Part of a small language model's weights: width 640, no biases in attention or MLP.
Each number is 200 + 30 x the weight over its row's rms, rounded and kept within 0 to 999. Layers, rows and columns count from 0. The size before them is the row's rms in percent of the matrix's.

# layer 2 attention key, 320x640, rms 0.0519, rows 51-76, columns 512-639
108,169,178,271,220,204,191,228,179,187,205,181,182,237,183,159,191,147,238,167,219,203,195,223,235,231,248,226,232,176,163,198,199,169,189,162,279,203,202,207,149,182,195,237,134,174,247,142,210,215,198,231,169,153,116,218,228,160,207,180,184,239,139,188,155,212,195,208,184,171,182,205,172,168,182,224,180,195,145,253,170,209,181,188,219,228,181,203,186,245,189,188,256,234,184,206,224,270,149,192,208,177,200,198,185,196,216,232,193,214,204,179,170,252,181,151,162,211,200,244,190,208,182,197,190,249,130,220,194
056,222,176,208,214,162,207,218,146,205,184,232,245,182,172,210,240,216,165,199,246,187,183,158,247,271,166,225,185,215,252,152,171,200,144,201,180,209,187,176,238,207,192,179,200,226,225,152,222,211,158,214,190,166,220,196,184,187,210,145,188,176,230,180,242,162,206,194,158,269,207,162,221,209,195,204,178,178,184,223,223,201,197,144,198,236,238,217,213,167,196,205,215,197,166,183,258,225,203,257,192,222,175,191,194,182,226,299,236,226,204,202,262,194,206,135,222,256,192,204,184,181,218,210,162,203,249,202,202
110,186,184,220,147,208,162,188,220,218,219,213,189,193,213,195,182,203,214,244,217,199,232,211,201,170,194,247,197,134,150,224,210,180,219,197,157,184,229,132,206,182,201,200,191,147,203,186,204,176,177,223,178,207,236,236,194,247,210,175,197,212,203,226,179,189,170,156,216,178,191,225,234,175,193,192,184,226,191,173,174,182,210,225,198,176,174,207,175,256,135,188,224,200,199,211,202,224,176,184,231,169,287,222,189,196,152,309,203,153,214,168,106,211,181,204,184,154,197,238,218,250,171,191,206,215,146,216,214
106,229,180,230,161,190,208,185,142,221,210,207,198,218,164,197,225,210,263,174,210,194,248,212,245,197,214,171,251,180,169,201,246,187,169,200,201,183,172,222,229,159,169,185,203,233,188,256,215,200,199,165,172,194,160,200,218,181,228,184,195,177,188,192,217,230,212,190,189,174,201,214,203,141,216,241,204,144,196,204,225,254,242,205,205,238,167,204,204,227,152,219,229,204,214,229,255,209,189,251,190,170,212,173,206,206,219,217,164,196,207,188,227,230,226,162,220,219,251,234,181,216,220,236,232,187,226,155,170
113,228,137,202,234,226,172,190,223,192,191,205,139,257,241,158,189,187,238,178,150,189,244,219,233,187,237,221,227,196,167,175,205,160,180,193,236,150,233,208,196,237,254,183,164,185,161,170,202,219,226,163,167,248,169,196,238,235,170,223,218,225,192,178,124,180,167,222,181,219,165,215,191,235,236,247,248,192,212,191,215,206,199,197,217,170,197,227,212,176,219,170,232,222,184,202,234,244,192,153,204,226,193,197,149,211,168,162,187,208,196,219,171,209,205,227,198,200,182,192,157,149,220,251,141,195,134,194,157
117,245,251,203,182,202,222,227,224,203,182,188,175,225,203,234,194,188,218,188,240,195,202,198,207,207,197,190,225,211,204,210,184,178,231,180,143,230,186,159,176,211,182,210,198,229,175,182,159,199,188,214,218,200,226,180,207,164,183,229,187,205,140,201,221,271,196,207,208,168,221,252,186,208,184,213,177,191,186,233,187,230,200,226,162,197,249,218,147,204,185,234,180,203,262,191,260,223,211,144,207,154,193,195,254,247,175,173,187,218,181,208,200,168,157,165,219,188,211,223,248,205,214,162,163,268,199,177,198
110,248,184,185,216,197,234,160,136,217,154,185,262,228,212,233,209,197,192,131,234,127,201,203,169,217,207,220,227,251,222,195,217,191,179,158,177,231,219,207,183,216,144,202,175,155,221,185,218,142,268,212,170,200,173,191,166,200,256,222,207,193,180,188,198,246,221,139,208,246,213,168,290,286,224,233,175,221,203,200,199,173,194,177,187,194,194,200,213,188,200,211,181,147,189,188,198,221,196,208,173,185,187,243,216,165,198,150,214,245,229,154,286,201,181,201,216,219,215,183,163,160,214,159,228,145,210,197,173
116,148,206,237,173,210,179,185,268,228,180,210,161,166,207,183,197,176,143,217,183,252,212,193,249,179,245,199,194,185,178,143,229,236,196,214,260,178,233,177,229,245,158,176,237,177,156,211,205,201,191,270,172,199,163,183,187,198,183,240,209,151,201,197,149,209,207,242,204,180,203,223,204,147,188,192,259,206,186,171,182,209,240,192,217,217,150,163,206,185,208,168,233,232,276,195,201,220,222,209,175,205,247,231,168,188,197,138,149,228,209,200,200,204,255,168,220,222,200,154,216,183,273,225,187,202,229,216,174
098,114,189,181,154,194,263,157,192,218,218,223,183,210,217,220,220,216,172,206,206,263,217,175,151,211,196,227,161,189,200,206,161,198,237,205,231,215,180,200,180,196,199,158,178,201,227,168,132,138,181,229,175,257,209,218,212,290,153,194,158,205,220,219,185,208,199,213,173,210,201,177,218,238,195,171,188,154,206,162,191,180,190,159,242,206,243,251,238,211,176,176,185,178,134,241,176,203,174,166,208,248,216,214,210,157,180,273,193,200,200,149,141,269,190,191,227,160,133,228,221,207,193,232,196,177,154,218,199
109,182,227,193,178,255,191,201,217,250,207,238,262,207,157,139,228,207,174,176,232,170,165,197,228,214,205,204,249,169,195,201,201,224,181,238,220,188,209,175,187,223,236,221,191,181,216,211,213,198,175,199,226,218,204,155,241,190,192,166,264,168,277,177,218,202,250,203,238,255,274,235,143,260,182,220,174,175,143,172,266,217,263,240,189,229,202,220,222,152,186,226,218,150,206,204,221,204,246,181,217,153,190,178,175,188,223,218,168,201,196,204,224,172,160,186,243,245,233,172,170,170,239,197,203,223,196,195,200
112,208,221,182,228,141,173,201,201,195,146,225,221,253,232,171,222,203,198,146,274,208,180,174,179,223,202,218,193,159,257,186,204,193,201,159,205,198,228,187,207,183,258,285,216,211,211,157,217,206,186,155,194,180,219,213,202,234,204,117,199,191,220,223,219,174,182,202,177,194,214,187,200,214,197,190,121,252,223,263,235,188,178,227,209,188,217,188,156,209,225,170,207,192,116,227,230,182,225,171,180,205,221,223,190,199,205,327,207,238,204,234,184,176,153,204,195,183,153,174,232,188,186,161,167,173,156,166,200
105,190,225,162,168,221,230,212,230,248,126,203,207,222,185,218,181,194,207,229,142,216,173,211,188,171,196,197,197,243,196,211,175,181,221,239,228,269,234,242,173,230,190,199,228,223,246,219,205,188,165,205,169,188,179,145,224,173,208,210,248,197,209,179,190,175,211,182,207,210,163,191,231,188,212,164,176,222,227,247,189,220,219,202,172,200,191,200,198,181,220,190,220,213,207,238,163,160,195,201,164,250,191,202,164,184,223,149,226,200,237,180,221,178,223,196,183,248,228,242,193,140,190,170,198,244,150,227,237
118,208,186,209,248,181,170,190,226,143,204,216,190,206,226,225,214,179,233,146,221,252,150,183,195,191,208,165,142,238,240,234,194,195,270,197,166,167,231,245,171,184,269,161,220,200,197,175,223,227,213,209,200,266,160,200,240,193,154,163,154,167,224,195,185,209,180,199,211,161,167,187,257,184,243,205,255,225,204,211,190,211,144,179,204,220,201,200,222,248,233,177,205,183,222,210,176,173,168,202,155,229,154,210,198,202,227,238,199,221,198,214,189,232,147,192,180,204,237,175,297,197,210,238,281,196,162,214,156
075,203,181,185,159,203,211,215,206,188,208,204,209,133,166,232,233,208,229,238,194,201,210,156,202,210,222,179,209,225,180,155,233,190,238,158,208,139,218,246,210,172,190,221,208,184,193,218,205,187,184,179,200,150,193,153,211,260,153,246,231,232,110,221,205,213,151,309,246,184,200,171,213,183,175,224,193,192,233,195,151,230,168,197,198,245,230,186,172,162,225,154,206,182,177,207,199,194,202,144,174,127,181,220,204,211,210,165,202,213,225,232,241,177,175,187,177,221,195,217,193,238,213,242,198,215,240,207,203
076,230,168,236,212,173,147,192,261,223,192,179,213,219,215,195,178,199,156,226,214,166,222,191,177,200,207,192,208,240,191,117,208,212,174,213,245,236,216,204,160,267,216,186,165,204,183,185,163,184,171,241,172,130,228,230,160,219,194,215,228,207,234,220,240,159,160,199,196,178,196,223,237,221,271,206,193,178,194,153,214,244,220,207,200,229,203,162,192,199,202,207,186,167,238,174,222,176,202,252,177,232,171,163,152,220,218,199,184,192,204,232,211,185,164,175,200,224,263,192,135,170,248,177,193,210,221,227,194
080,221,221,132,171,244,185,227,170,201,218,260,171,170,209,213,186,220,240,201,168,178,206,193,236,183,210,147,165,183,200,195,213,200,229,200,199,218,159,217,247,219,222,200,214,183,176,236,213,147,187,143,221,220,171,210,217,253,178,219,210,210,206,181,207,172,210,221,194,195,169,248,216,177,141,173,191,178,206,194,154,271,220,225,188,219,212,228,164,189,160,194,174,197,124,214,172,152,198,170,232,269,190,168,225,207,182,201,218,266,158,174,247,247,239,184,255,170,221,237,267,241,172,200,204,226,188,164,200
079,208,225,150,205,219,210,234,174,169,189,208,174,208,252,217,208,191,287,206,207,201,203,226,159,200,203,250,137,153,142,208,212,166,236,204,197,227,144,185,211,175,237,242,201,256,162,220,177,193,208,159,194,208,221,188,203,197,186,193,220,202,229,209,184,187,223,204,160,210,143,225,209,147,156,195,203,202,171,176,205,203,190,204,224,167,203,226,146,219,151,190,120,226,182,231,165,183,202,217,227,221,216,192,253,217,162,223,240,253,208,181,183,222,236,228,226,184,147,229,269,240,208,176,185,212,145,168,196
082,197,204,225,187,155,154,202,229,165,208,218,166,226,209,218,263,177,228,226,187,186,231,234,154,212,239,198,137,177,197,164,210,179,207,175,169,179,172,226,211,180,230,195,208,195,210,241,218,134,205,208,213,149,163,169,213,251,173,209,192,198,215,262,139,177,212,223,182,202,206,222,230,195,184,142,220,190,216,228,144,254,214,177,230,209,198,251,166,219,155,154,161,274,154,180,190,195,206,198,188,274,211,210,229,193,238,239,254,222,203,171,198,231,192,195,234,167,202,223,212,252,182,168,194,250,200,185,196
084,243,172,261,219,219,211,261,233,189,273,160,203,223,250,232,193,194,164,156,197,170,213,214,243,157,141,130,229,243,272,155,230,256,168,226,192,249,214,219,176,211,218,162,220,213,172,204,233,218,149,212,194,213,190,192,153,178,219,220,185,255,212,202,213,214,201,218,215,191,240,116,197,211,217,228,211,212,170,219,192,179,189,157,156,195,229,189,197,185,201,161,239,186,298,204,174,211,240,195,155,173,228,179,214,195,205,177,213,166,198,190,180,184,176,163,227,198,270,220,147,139,193,175,150,194,226,222,226
088,257,212,149,166,261,193,135,186,239,222,257,183,191,217,228,243,202,177,191,206,207,171,194,239,194,188,167,231,161,230,153,203,219,265,180,186,236,172,227,233,234,235,178,205,205,192,175,245,196,185,204,219,189,187,140,194,132,171,200,189,215,159,169,237,208,194,203,240,183,209,194,189,262,217,230,208,149,206,218,208,182,285,239,231,181,193,203,196,153,163,199,232,116,197,185,172,212,217,112,169,168,175,214,95,164,179,193,244,215,201,187,178,250,288,234,183,234,164,267,180,155,170,169,189,158,254,209,234
089,195,180,199,215,207,228,149,179,208,208,210,213,202,136,177,165,171,241,200,153,180,217,226,153,239,198,193,173,187,195,245,237,121,183,223,197,124,195,172,227,199,193,233,168,222,218,162,190,198,253,181,226,158,233,199,201,265,210,201,206,174,192,254,215,227,175,155,203,184,191,257,207,176,197,221,174,198,219,203,193,203,173,194,234,224,207,234,194,200,217,198,171,199,140,203,186,174,180,141,242,256,211,174,215,178,215,195,189,228,204,187,239,200,235,245,169,200,149,183,206,250,225,200,209,216,176,212,190
083,232,175,206,168,218,243,178,266,101,216,197,171,215,269,266,180,193,185,211,187,203,202,197,204,172,188,200,194,173,202,205,211,178,216,178,209,159,267,202,188,253,220,165,196,173,230,183,194,286,194,179,184,212,223,230,155,146,166,250,184,186,227,224,223,150,181,209,213,186,257,216,198,242,227,265,172,232,193,253,221,180,210,223,205,227,194,196,200,207,195,202,215,207,209,224,183,185,220,158,189,181,184,227,183,187,293,202,172,181,227,221,178,223,176,167,207,233,199,159,229,155,159,198,223,204,175,198,191
090,212,216,189,194,213,181,200,153,191,168,149,209,238,205,205,222,175,203,203,258,204,226,211,170,224,183,143,270,155,239,198,203,238,204,221,188,224,206,247,221,263,187,189,181,223,173,252,226,217,162,257,213,200,186,206,178,154,183,235,221,177,216,202,220,146,258,170,183,251,228,150,197,224,141,155,153,212,172,216,168,163,145,168,204,187,182,147,176,191,234,181,181,247,211,186,194,222,253,225,140,201,202,250,180,219,162,169,208,158,200,222,214,215,162,201,149,225,221,150,149,207,189,134,191,162,250,205,206
081,197,270,193,219,205,197,193,222,183,244,152,206,198,223,228,274,184,251,209,128,202,176,189,239,224,241,173,172,214,201,195,166,209,229,170,193,197,163,227,174,254,224,170,217,202,173,156,231,170,158,180,203,217,258,138,183,202,182,247,193,209,226,186,195,185,164,227,233,197,204,175,214,179,187,204,253,193,242,181,112,184,207,213,213,223,207,172,205,171,145,194,257,235,208,217,203,171,198,218,218,242,158,180,172,214,265,184,216,160,194,174,177,213,205,205,174,193,233,165,166,205,185,184,248,191,189,248,163
097,168,168,234,224,232,159,183,214,224,220,232,203,175,232,197,229,209,228,201,211,238,263,225,225,156,149,184,212,207,199,184,249,230,204,218,177,194,192,217,239,201,177,197,235,271,174,263,224,209,198,241,199,214,234,235,181,244,134,219,222,228,177,179,214,180,198,238,256,198,168,183,208,223,238,245,199,202,200,229,212,215,265,188,200,193,193,207,155,145,217,199,172,203,251,197,165,198,196,202,208,192,175,267,203,208,188,171,191,223,208,204,277,193,234,173,172,253,217,214,198,196,214,176,174,139,213,228,161
080,195,239,195,177,188,199,164,171,196,193,219,213,256,221,182,176,205,169,197,250,235,165,188,185,233,168,190,174,248,212,265,192,174,131,247,239,199,192,237,222,211,250,227,229,190,189,227,170,171,216,242,186,210,203,224,200,217,259,161,200,204,220,175,230,183,216,200,160,151,215,175,202,191,184,157,196,221,171,204,204,181,210,177,220,194,242,241,197,224,209,170,185,221,213,177,239,217,165,256,192,215,180,230,161,182,199,217,183,221,169,172,215,130,194,180,213,154,185,201,229,180,195,200,141,192,217,222,174